config.toml
num_hidden_layers = 10
hidden_size = 64
head_dim = 32
hidden_act = "gelu"
positions = "learned+rope"
init = "normal"
init_std_qkv = 0.0625
init_std_up = 0.0625
init_std_down = 0.014
beta1 = 0.9
weight_decay = 0.073
warmup_steps = 281
schedule = "wsd"
train_tokens = 146200000
Each number is 500 + 25 x the weight over the matrix's rms, rounded and kept within 0 to 999. Layers, rows and columns count from 0. Numbers have three digits each.

# layer 5 MLP down (transposed), 256x64, rms 0.129, rows 165-255, columns 0-63
489481489499540480536507509510461502495536474507451522516483486475531515489490524472514500471504493512510527487478499517465535488516534543491508482506515518498479485477514465488528497485509502
511504464504479507528500492492559475491504462479479472492500456511494491495533515490564509502437484459510488490467498473499527509497526497528527514531499528459530504505486499515530501528479524
470491516490469488552508448506481519522538504485464498499510488477516492506509531495504481526485553526512492460491499500507518485474505513480519508471518479519461510485539503539482495495480515
493461499509507479467472483508529516500520516482507483510510486519475487473459511484530498450497490475548519501517520483474510516546485549507504539477473484513498502520472512557513513491493493
507513509506432460480503512479437485477491521481523510465567535526415547554519513474538521470541407516462504508461455498487455478525510513446552505616521486562530504501514508503502451508417539
531489493501550499489504481485565491494471490509541514522489496477493503487520464539504493535467506485508471501504510506523500501505513509508486485482517514476496487522479478498461516452512502
487523502509492499533500490491542513489496534524479510536503484473499481500516455491473504499513508500493508524492511489515447538519482507532515506474517497490491478474475498524494508487467494
514504547552483493476478489483519520522490502529480468504549467487490490499492491494474446507493490463483511514526461514488495512497462518537515518468541480508505510513478486511546492511481496
486474504435514478474517526478533526506556519507528494473506539476492472503551501500502548489490477510454511495502520435541501528494513507496470573477496477494460498505519480513492508464503528
470486481481551509495516531489473497484557534497485503505547491552468517506519437470540495522491535495507511469499511504461517452486492503483479484519427494558519519459494487519500515457541496
478495482484493552432491519480478487488465495469503476517477494511547494492531517494491463497515520480514488516544521513532485438518509513513491506497452507519509520533530508504500501484508531
489524483490514496486524486506507519504521512514489476512543488524510483498476514531474526513462453490481477468476516511485517443502520510530525508479463504537493516475510495538507488503475489
497540475418506434492496509508493518456496504502494494515493490519480512492476498517474489508456519509524586497515556485507485448496488512463500536516501449513529542520490509482528502499520513
495487511528520529505528545525503485515499500511483454475471464502473480501516514485513550507482519478516521528492537492481481454544499484500488485512487502477477484468504544482507476514491505
525505514468485490481475510483504504493497527499509513491471503479529527493488468505517479508493528528514515518475515526492438490452517549486456522496491508565479469473556504513520502503494495
504476481469509502504533506455550486519516525506555493480468449501516501479496511485546484492520495549506480510498535518496522508494521487506480477508505501510474475486523449481488501478513502
526495507532496497490504472497575487506516509511524477493482520467526464531511518503504492549480507514484541522513515478505495517484467523513479483501492476494499498493475515479485527463464487
500508516442533529500481461515504521521496462500518472510493477509520505509529503495508512539512502556477503497489514477499489498514493496511489495502490492492491480487499532499460515451501514
476492475500530497541511506496501534477531466489495464501520501496534514485514525490471462499503509511530496532464475508483499454522499486527549524513465527518517502507434485503491475512481514
510517481494472491503486501467498493537479503507499481540515476539548474468530489468472524529516479520466530504457534487514526502531488504468533463496509517527482514503524485533475482454510462
486539487512487460529518536450486492453478489508451524505514495513545465487526469487507514515496527472508510509432496496458514523499534514535499507484512481473529468517530514533523511512509473
539472484518483518472489516511522500518493502458510472512524515460508468483526502509485480528464495491533480548518499519529475492510494499539509472499535527501514491446500513488494512503501472
535496497512492501483536512470516497482450503475496534511492489516502523473554475517525510508503524499445494499516533492512532487480434498507486551476491503487484510466489531527471524471525493
501501524447487514481501561501493451528507500509523519471496502487500497521536551494460511479463521515474490576502464516451572458524487503483552484539466509525557529501478489427457518467444525
472485484513566442511508497519486485500516469480520493478468496529460532479507518478491485480508473478529489493520514535531511479478479527521494504467521513514528513437513519534524458564501529
480538491540490473505480493462433435489469517485463558477539517516478484540539546491527461473552474497535503480495484443498507486546500504395545525567478466566561555498498524511493423511474541
445462493534519499504498504511516514460448507487480473483511520496547526492481521541516473530461534480513509505489476501522507542516492485480472492490488520474529497521530499482478496519523519
487451523473524489464546498486496504477477503502538490491535512563478496520528514496450501541516502486510479486479500509532469496555477484478487503532531483492500531484493519491506495470498475
528480503463522519542472536506543475474488495498506522504497498517495510542508464478508492496470519485511472502492465515515520497461512492484522489524497491499486468480523521461522545480522481
518498512520474527501456504517459491528536529523523477492490524524519414487500570494489464483464508506517494517538477469500468515545503490467550449485539514501501458518499514488503467498499506
486518507508499500519492487498520477493508499514497476497511486494502496497517513485480519534466495484481521503466522516531478475504501503463533526490502502481483507518491492550536502488459504
495503497527460486531517499532520518501546506501471492493520501440502518506513479497540526489505523495510504466496485495522550504465507501504479479474510468486501494455534500495498534490496490
512495502533495481479503491478469535491511492523522479506504477507501484459489514482462512513517521514457477515507531519558516508498505500512483470485522488491493519481516470528508500464506514
514525527494456473517482555511427467526469523493542570520525559518504511549522443468501463516433528490493484519494454442489469465533547412529517519512436518505540543502517488497527418533461508
510476521524501524475481513501521471486527486461564491494468460442511481487532508527520531541525516514485425558490452494498530525504507497500442503477557464496474484471499527501506525515500540
520511503481538471467515503501512480506481514456507468534500476516506519534475477523499490498494506536505495533469530480486540501496499492495493524481506508477511527525462481511515489506475498
442506474482569484497485540484511508528488563501489490496511521480517479479519471458507459496518530529505498464506488516503480492499517537523538498497490530512502500496472503480511490501501463
465484479503521515512500498524449478516521485439518471447462538514528478495520501493535487542457482489477508483507516490492477538546493453502459532458523490442526539534509521539535526507488534
510489472516488507521501485536457498506456523523479482519539499482509486553530502475476568509473458490531494465462557468525473505477480494492548492544515534482487527472510486511446500483545507
502497538507506501555520526451533483491494436494531521513521507525501488419557498447478463470516502497499521455514522528540487502530507478489515490516461476478566504518525477487475486454524509
519468445493532537491512511514525472476511504488460519504486498503546472487474515533489483493472542471513502512511468501479468517526517535498520514494508453488467526510519499482533518537510470
531488490523519520522539525521509524516528495469519515511479525517474470463483497535462505490516487480522519465489505467476521511509529484537479512489522528486465494443509448460496503470516472
510464457505509459448511521488516551564484499488518530497503514500552536505466485499473496453465491468509488495440510523533522476504513511498488481497479519542513504513515443508523487533476562
527495468457482458517500474483544470498491506516535480555467466520500504441526503513500514486529471512506532513472501489538496525518474488482539511482493481514528537518483494547488443505470540
480525489506521521520511472541515492469507475484472513457481519474481504527472483539535544506528429446517504463516505472478538515481487519496487537466524536490518516516466477493525540504510504
481506473530545463506465516504476515468505470520506503522495472503490540475524481475487469492458491512514467467453516516490520513491492474545545507551504516506540492509515485516495473519481544
479482475495556544504496522499460499532490470477503478500517504540524467491486520476505492513490519475483516505456457494501488504477503464530529523520511495493502506527520469501556486482531470
488504506503519498533507465507492489545578479504520504499507458492532494535482511485478496463525526499533475542455519485503449527483467499506518473513523439558482514478439499540483515507526477
464487533501504494522521484511490506522499484467485485488496488514502484547495479499489475564510519479487492499495447446512497567544525477538509524530486474509485557480474514512465509512489456
462485509476483498485503485506553484546498523532510463506508518501494540482491466514512486482556492534467484487489499512515464497503500506499521499481476495469509521488510466534529480527491487
493460450536496491520498491477510509496486536488510448496487468486516542501479472485526465493482494511523491527500484517485557469493490518490503490487502530536518515490537516472577488493512481
514513518472494486480476511461529497511523500561507501518512499494488491498458523473490525506466515489481474514507530512496531517487529516515515485487509513505527479481519516472450492465497504
576531505486488489498480477510507518505476505495501482514483479487480494484500479481527496495475492474513498549457494498535493518501496518469526544481492484484454479506515508524533528497500504
521472479517491533504441503494544508485501515498505492476503469509487528459501510540523540503505487478491508514507522503509426498483510485496523468514480489459479494486525524508532483525521473
518488494483500492522493526515524523520522532535543519499498511500510489521477503501436456487516491509461493480485480469531494474489538480516555511490499516491507463487476480481470492525510511
500478461497485514510491483491518493473501490531478492534474495560498538495493497501533518499532472527510491504504504492491498475496472519508508479463574521504458494484495546457491472493508519
457506505499548533484517470480491459535495530472510504509492480460563482491484510496491486477536514508514506530487486496518502465534493498506516500480462498526493511515462491519518505518493479
545456482528499528515484510504509484478516489481505491487500501474563510518467490498499503513511509511500447526444465487504503522520513500488481470464528517496522490514519509478495511525464515
479492479507558546486504515485472490455492511502514492498490489524532501467539523519506527487512516486502511517493536512466541470455463454508484498496491476487502536500436505523533499480505539
486523531488491525495516491463536532485500539482541482516515493478489510485471500521485469500474504511493490494454482556479521482492472488502478537459488538489522500520503504482506502521488515
480476475525492497558520419542539487489455493540536493464475506546461496486513506465510469554502504460470496515503519485562499535540507470497524468501467500499493497582523464434520498483545525
527518498536498531454532517512505508514477479506481532505495517497559506531501513527470479495505485470502453472516498498508475490509496464538467512513511498443470490492474522470492514511522502
502498499476520520507511515523501520480475491473469499532530534502513480479503500534494476504489503502536496524508502522480523445506509516488488500465478482489490498470495490522509499535506461
501531485536498497470443530495446419505505490484524527501510466519540510505542495492491498524526456519505500478486449490514518499534458478563499449516478573506489536519504467548475488459494544
522540499497493477510527515491520470503418563522502522529531520506458509444509509508511498484507466519474516450531505560513523486479459492478525487489532459519503545482502496507468446473516518
469484469484516484517495500502498498482452500466518520526493534470510534502524497526455570529517528528498556505527501504545511505438452452487497502450506512512535480508498463488541502498472477
501519471508543485472484500497489491522518506481487532487520482524529517482499473509470503519506507515514488500469514510497521448477469480493519487492507503536500515508468512521529514507480501
477495482511535540489507501507531511489499498542512450479506480461497490514502470526504520518488513494526489492520475484518505504468474468503450485481490526516532508496501495534513505498506497
519470486489459518509555533505484482520492490509536476482480532427493531469502512535488497476483525558491484529526494474485436506522444509490495559552510500547473531519441525509434525483449536
507500482508498493526488492509511482493500529497495480513452515477493514488497443543508556492495516477511496533502476530505481495472503498521457517503511491489519492519486493454521516475539532
499463505477512545484497477530464498539506481480496522504500489539472490535470496508454474516507535456479495484504437489497495506509523523531493520497507516484486506552467510506510524496492530
526506491473523528529492454487500519511462493542464534517515510466509522477451488494465501493492486444548520484522502496499475534501507481488493519497497537468522501479504506524476515502503534
473498505521523528541492501462483503509539520513525502487489516466496457526500488497536469532508469482494525477516491499493489549464522475525521483457525507488509529506477487491485449488529515
491450487420464547493525528482469488542510503501537509477533484477521461549546539507532515476489543490502510450513525518468464489434502492547493530504480486506559489515522495470481521504484467
485481494535478512526529468505456531488487516502479451501482532515497475453554490483494544488497530463490497487498514434502511522512499452559523512481489520503532485502512521493571479514518483
461494491438523523525502509496524510518504502516508498504491507489488500497498493526506537451492548510478496477501527495485495558487501522519443467538504489507454524497493488488480508506512481
509475534547495524497522459439519458487512505493470473542474506473474507480454551493478511517492474499471515519502514485520523513488456527513519535512509534485507525490478524459508497499513504
500498486526477542487518490478489563539538500479520493501494512489501503447498539503485517505493490469500497514499515531475508497534493466490528455500487526485530527515462480506474466497499505
505523486488483475493502485500536512519501521443490518467521471468499528513531461510483531470526519483516456527479438491494539504536459476504504521473527504494499494530512480486499548498500535
481475497548523468511533492531504508474494463485505471477514498495520475501512465492514520508510482559500515499525521484501482524504503482538526458497468485482501522507446557519485469484511502
536507517501507509494495514491466446534487507500515480523505519500505497516500504522513469501490521504457508515547542471458506464492453492530469496474457490511501519514479476481479542481556532
483483519484509536512526522533502494489485501529480530501528536477473477498495474487474478502470498513509521519525529474487533491524506428492498481510509528461524553506499545464459452500502481
464471510522555501509523528503474490498498488515496478432496499508484477482487490475512519475536489478533499509490518481509517500518520493516498502484496484506485517487497473509540515518540487
491508516504481499515520503531580530500563497540493486498493464527510476505491486491520533531467495497485490523519523488474476503513486490499497490506503470451478500463475499467494486488505511
513511583496496521515503544517521545473531533473467441585540490484452460482480484511495527470443504549526480514530474493477520514510516454476491482467518522497527466534538537474494433499474466
509488522491433532507488500499549514489507526500516504477485454446513515519473480487509488508527496506488458544510526481477503489561498518517485532452510457505488507498530507514452511490505536
461452515505554490489518497478490483502512524497510506510525572552491527470457549486462519483500505482571508460469518508498503483455489491480499475532510501502497519523497501450511503473513496
538463476543504497545539480498537492510492486490473501513516495501536514432541532492462497488479459508503520465522537509490509488472519504493496518508547504509455478478490466541506507485502476
539483529535523497487527463491494478515500462499539493525508525475491505507477516516476478520494501511469481518448530510480531498528479520518473521453506496476491478518541480507474484527492508
492500502483543547464512498444448545509490458509535505480513482464489522550451524559470499484511512512560514514512470550509515493452478455504506493516521420502539516516494500480472509515473500
476501529499486492507498561517491470494493509529497477493498524497483520514505467472516490529498526504485499472514513494492515505474470457546550538477443430454547522520491503502493502560519458
# layer 5 MLP up, 256x64, rms 0.14, rows 166-255, columns 0-63
489499467500475497512501514481486514512480439464507508484491545473514516491510538475526460524523501527526484530460515522477544470454519463490520481518469482522523535505494509506481531488477527
488539479467499491477482491458487484431502529504528529489485507461457487507487518509495539484493493503521507522518522517485460493484495501539563461500548508474551492471496484482504459503526503
499536525497497497495512495496494499502470515517484521454455476489510498535511516511523498518497494493471544512478481508518504467501515484508558500511468505454482492473538471459457495520475549
487497498494479502518482513499483474499511527487502511502515516509488495513497516461518478482506475513500500514511474494494480481488506499506518483524506462512520491507499507498489493522489516
488458521494461483522539493515473490501512486469508492519510498520488478527481511507493526513527492522500522526505475514543497491486544503461504494518476490476466531469523507516503522494499486
480462468498502530476489497501464496485501512496483501466489516460527520504504493505515499503546516501496506475458494492484519471541493510504520490534494534544503514513488507491511494528473508
525536502473495467489483532467466522487498474486528534444516541496465472496527507520506490462539515524546492501481472473461503478574475510523486449491561534493542516529449473503514513485495520
547502481499490550488465503510496489464455470481512532533531501481494467528475533487562488496501511483514524484483462552440515494511487495462527488547497512504539486501478479511521515522506455
471458476514502506475494498501488495502546538461479487491527540501504515514516552529488480479494522542531472452534461532451465542488538447503553487526520491506518482504485474453461505531486507
548488524536466481486448535517472463513515502499508536529484502499469515518526531448481548479513464535549502490456445519496506535545448532484483537520513488471484524500492532504508498482512483
513515511526484511499440498483502472471438471490482510513480503493507536510498486515528525507530534498546525519525499475508472542478485467493507513523490506493478478503474479479518499481524521
497504459506488491496546492487490463534488535492484480499469548508475473520485509530521528478466458475469521515515516471491463447520519499525561478565519474514542516548488504487452489519460520
534500507482476519441545512482479531522456468460489480520531523531515483500479516491503568473528463510521522486477505499482521514492531513481522494515476508524484499493484493490477476485500477
508507499516489490473533469515484493525550477509493490503530508533473494501512506526509498491477516451498518504532450493462542496529524430517499493523508476458505496517450507503487481505465506
504483522510497491465457489491442530446522484501492518470525579492504520525533475488513511488541518498490496477515492450517474481498484473509482490501493498555528504531543551492490487482476492
500522473508515522493469520514427511484500511488489536510510474526495510521464494492514504481477520501495491467483461499472474489511524500493566492498492493494490504512495460516517507569507504
479513518532476502513499521487504445465483551517497513491561542491498509503467490485497485494503496480471494482475481540493485514487489496488476543518499528524483496517471530523513465546505492
515461434522478529450470515469449471495493516518478536497498514478493513498496503510546487511471498507524519480515495482508495498520523531501521466521518500516494461459541529517533504471510485
519506482459488500506470442515510501512459517528510493433512510552472501558523523461511453485499485487488504486550520482489514520565523480492498498528489498517483508460484476467474513505501526
528465521514488518489464488517489467540474488500495492495514508512479522506496508550508530500508473509496477494503495519481500484515454468518520535578473538499520463529458473507449493530459500
477508521508497472523545475504512484493480499520490512513479482547493515515467516502536549463526509507485546448478486497475507492486500513470491504511491505497475505516499476498517527505494498
433476488470496458477513491502492470546499517485497499498478561537489474520511524499496482509489470525485481484478474502504452541493547476507534528526510513524521457521493547501521484548520502
454505544545469493436519531514483463515459498538506525475506526467515492531490553497531503524493500462500497530485470505461518461494526488484502524534504475513514468525532511521506443489453496
463503484512514467452505521487481532470508547478514526526525511482453536509534499547527480501564428511454499535478489466533511492503486436503512494523485476519546548540464498489449523441455508
485482498521500474502471487495484464533491507468485501496507495500487501511509533493529512488526485542494495504520520482468495470523531503464506493527500499512529507495499530494495475522482517
513468503495483518530489546507461494536509474497515509496471481485483520516518501472502499489532477523485503490490453518498524464503529510517541509508532495513507496504452459450548502468507467
536488468518479508466491548508490494517514505489458513504555501515476448518501501507482541468529474487491486502516519488476477507489552512500507466513490504496529521557508506471506495518432503
469509528536495510458506489501489472494482501481527501449490471505491497504514527489536528515546495462467540480521534474455481475509492480494476529484524470496518519555547462514493493505478535
447532543525474476483477523481519490514507505467533490454519502516452534480519534501535521469465448470487499498497469487481481495509508454464524539521495521585529521508505519493466537452504513
511501504514500513505484486497505528490453494458515535484469517491513492491493485524514505465523487524506516492516478522461503551486503523507523469508511469529485490469504494479472475510527490
487502488502532522456470479466484493474489494492526518528508510498505509519479509489483506533477449497490504512514500513491530502511500473444484517520480496529540504532471490523482457533484531
507517548514497521488485525470497502495451494469522490489477512537515545489486515497491513490519404496474499502528479489526463503473467508522522506513485504516532495543479513467513478537504509
505489499500477505512527535528453478491451498518506528457485522481505540515519504475507496494514495516533479498475515474509457492518486506493508530500495471519519516503497503478490502523472568
444480473468442476506435517458459516480497548492532488462527508521553525514518530492543521488584493488518504515511502477473532474459463494492542500504501457481529524494519500469517494500466509
521511501485435490516493514508501503517504523533485524469496493529500534503484574476502460522488503498498495488490460499487492512501518516493518450487484502522518492464516517478491524480514495
506521524502458445453539499506447507470476518452508520551521520539531465493518505462511498545501453503493494471501515503528487527508499510488513512505564467452475496508477498470511522503437531
491498508502494502508495477478482456498528484501545513508548487480506519508507504529507527448519514507483567530514517504496482504428479527418521484526505513501513549501463455463494448488490521
455558503550472508474467499487481480514501525479528565455483523495479522485502521556497487524549510477489489487483440514462529481527504526507485471502493487570507471520516478489489485492527457
541487535553503503490526476547472492442475535459490537487534565507496475476515536478510504447524482517496491433548468476486418477541518508499502516516534501485545490506530494498489460500477494
482494544481480512525555549490456510504462492489491497538519504543519477576498524503555474503490462475507514468446514503495447454495516481473554480495503488544534523496504499512488495486484476
516499469524500443526453478561479439507491542508503534494512504500474506549511505519504497520535507451502516514533506476502475516511525490482487479491503506507490471484520540468447487493485477
455515498495480478476481484442476495468478497488536489512498466517499532504505548447522516496470445546550536525475544575458499565480506492492524530532514492508501490496528529462534456531496512
512544492497501523512473535492491501495479505482544527447511494506466540527469525504522486501509516535494519470542547523455459479491529514503491459518500487501481535488498494466487483496488452
520529480443497472483483540479508499531502524478511529497496480488500528523491533474534452505448542538536506468490483573461482507493489480489540519513492507489499482471475491452488488510469564
480486534495489470491535505457499443504492510444500508500488508509436505512514476488527535501518509494499507564526531504466469483540523533468500488499507511489494551530524491478469483522485473
522497493481477471531534477547521515485495537503481526485492524514510519486497499516505521502488446534521479472489504505452473539537505511459485485520468486485485503526474526508461498505482490
463498514442482468457490475531481434544504504491495540537534524504488500547512479545503515554521468545466509521515540548483483510443533497523523500530497461496515476522461480511470485486462513
518517500484492507474496542508505476453536507499518498497486502466497506487537490494548548429527462533534535507503503516470517477479507523473512493519538472527486482481510449485508466516500513
515500465547509481545474511508492494440486503507511510459512514476494530531501498489510522507486503488557499488463501484466508467529522484493498496524527486491508481507496506510482490466482492
473487540459492480483488512536498506513508468493502530491554524490511458503517496514488547472532503532465536493516498508516481534514510492450520528491518486479508484498479497486447471528494509
523512492521510490502492473492491488507502498443483497519508556499484519518500496516520507493549498488504483433472507500486463444524483508495487516536537514485484522502502513520533519507486474
473472541482518516490524487512500452495487494462539522516522518460468455529523506524512496545528504477462507481529507490451473504521487550501522471531514468507517507478457512490457471479529511
462490483512488479536534520497483478488486500508477518506512566490489500525471506470492476460508516512507497521462479494512480446478473523493501545519510458539546540505465503469475531467500536
463487508503467490503491517457488518492504497508508511493508494484497575487509542502520529464513451529509533421458517524515525527464492503507519493486534430503538492493508506488507480504499491
507523521526497432440501497477495497515532499469499587493500498507476516529483515481519486533477503489485504459542479519499489504503474461486470524511485501483536449516521509500496506522498493
524497478502486490475491527524498489474482504530474502472532515486458525469529504514495498523499454511502525452491553469493508520480522497468499511524501494512497492476492467506536490511508555
540549464521492514494497532482480491474536534500497512518515532476482508530508509497469498463477446533535469515533509529520465552496511488467487483508527497504528483475458519475478475508516492
533504505484470518528446467509503522540505491496523543512519522485472499537508456466535466544505484520508525444512496512516485512503482462477506486508506503544529499464502499428486478537488470
541535526465476500486468545471442512463518501518475500495512517504506520496491508533481497480527520493467502493476495468543499496526516464450498479506517496518539495487520500504492520535501554
528521511460451483471498479555435507510488505495494522460476517552494487542591512453527493464464496457501499522531464495501485497513527522491501498514501494485509468520535490470512477473492555
495496474482482505553460450490500462451493519508541475466534504523424496482512513508533516528504487515485530515510488454474490525489519491492520496494520535540505518505526484496532499521493503
500508502526489528480497490527467488508492529531497519495508519511472494507520508540518503487518515459498528435542459451515481480552453523500513482527491500535496503489439508442467474485483523
480487505495469450473517521472468483519513480448540521514545511508530468479559546534512494540499486489480494480547479476475493500514473516500518525521525546460480452519476523499492510523469500
472549526526488482472490507467466493474536509478483519465484518549464556527518510515494537505479518471464529505517477530464455538508485473508528536522532514518495483467539510476499485511455499
520496543501455504496508523495491494509495517497511480448499458502522494519534529461518468469507505499477506514438509471506471524568519486515489453496508468548516541539490514508506483499500524
464487485474503518535541502472474475498502484479485529493506526523502500473513516480508547471475505503536504500487493548460503523525470517497508464526535499498511462495490563494501453500507497
490547471475494527473530488485497489465501505511532501470524523474466582536478500545514544511502509496524534482501462489450510508524481465457509482508537500497523473523441456480519505508478505
487503546486463490516548519494483513450472518507514539503533497507513525558532528521514510477470478499467535479525500520535474471469449511472567480504471478470550478479470535488462476484458510
472461496499502490458497480482518486494499481504521530497496482485495510484462541504518474523512491529511530500532505498490507499500538511437505483512503516513506521487532470525507489517452504
500520476544490489487488523509489505461521514502496514488482517472472537491509498485527527457512500525506530545453556528485509543484512457478511471513535481512495478447512486480527478515509499
500498517523463475511507504507494462462510529460545488495480492502496473522543486509497523510488503513482489514458514535496518461495489516502531477515511498551490511518516483485518530505485484
493510480477457483471504503551458481522483455481499496501493518517516479521563493533501507498467487517492481524527508505507468518524531513491522488501518485517491496504503518483503492503442559
541558543494475497500447519532480435503452545481507545508507475528503509514525499472508492472486483513483469467525471500496439484551522508467503468535480548563511517494485515497522472477491475
587528486485448521504487533521465505512506478511511515465490494518488542539526517486513510476497500512549466498471536483475498460493505505481492505513470491488488487540511457493456507528476503
544531532524508498462479513510472465525509529452512539516514510530497478494501512463502439502491470511525495506499476476505507465559477480489503546484506503512500477506468493513514487514478541
496522530474486509457510507547474499504517488474539480459503498461499480523564490484504522473523482499563457524511528540490507495532453516513507462506492502476507493491487506499467497481515519
516494502514495477523510535521450465466453471522481508516539502520491527519530484481521469488543492491501512491476495465498514502487504516480502506482541488520521469472548513482537492495478508
492480532503494527533497491495439471515472524517498499501530532528458488487479502513502476463517464507519503494508537491496472499506524525504507476514500486485506548470544465484507512533443525
482510518501461508449486504495484527483497489466481513515514500491488529510519521547505493512488488474526555520508486504525523513497502489487541473463517517485495458511524488466463516498460547
456519514500485505514509469475479536521523506510528540479481498517506531511503503490468481460538466487564468505461424556519500484498533464499482525503516484513494467517508539507497456500503489
477553502505508504470526464491476491475513479502494499491496509495484533532498545499545497501510519473520473477518490515478527502474491542443505458504532468494507492495500485482492536521511481
465526470469437521501498516530499513466501541499511534516509515467525504508509519554502525462501516475517490473505507482520497491510504524467511485501481507478505447476535524453518518474473515
497531512524505469483499504483481493449476534501477507527538552493490532489510489475548468503521491528527530478484460532478497494531517475502504483529472545482509553501465492485504432486488501
544524435500474454426473489533491480478515563484503529516554509463508510522525490513550484495463473523515485477540501515462472493494500517533533496529463524496483534480509536447462487539443504
454518496530515473451470515463463514499518464495536486475521530533450497491515515524508483483511492507514533451500516550507499516465500473517574486507496530489476506463486490478507486494501507
484565510485458509533507529488443487525479478519542513510518483515497505531510474515531496494504487537464524514479470465506446534510537516445482524511486489481525475453481486520504502545502506
538478524502471517503472509472489498488520465497523557480511571528499485504504505473530503483471501524488513499466513528489480484484514512520502456528466494459476503535516521501474499447540518
514480546514504499465526490491432531518520538502513518459486508515456522515477543518478507480486487469478510471495488493500499489509484526461462518527531512469523530528499485510466474513480511
516482487541459511450480496465474522456451494498511501453529525453506495503488532529539515523479481514570500523489507511453449508471506500502535515487501492537538518478539501485539472506481532
549490502481446500535489513499467525488535550500468540485490507507465488529470539498497506508490472491560483511527502520504503497552531501479521524520495436444492489504512463489502499471440470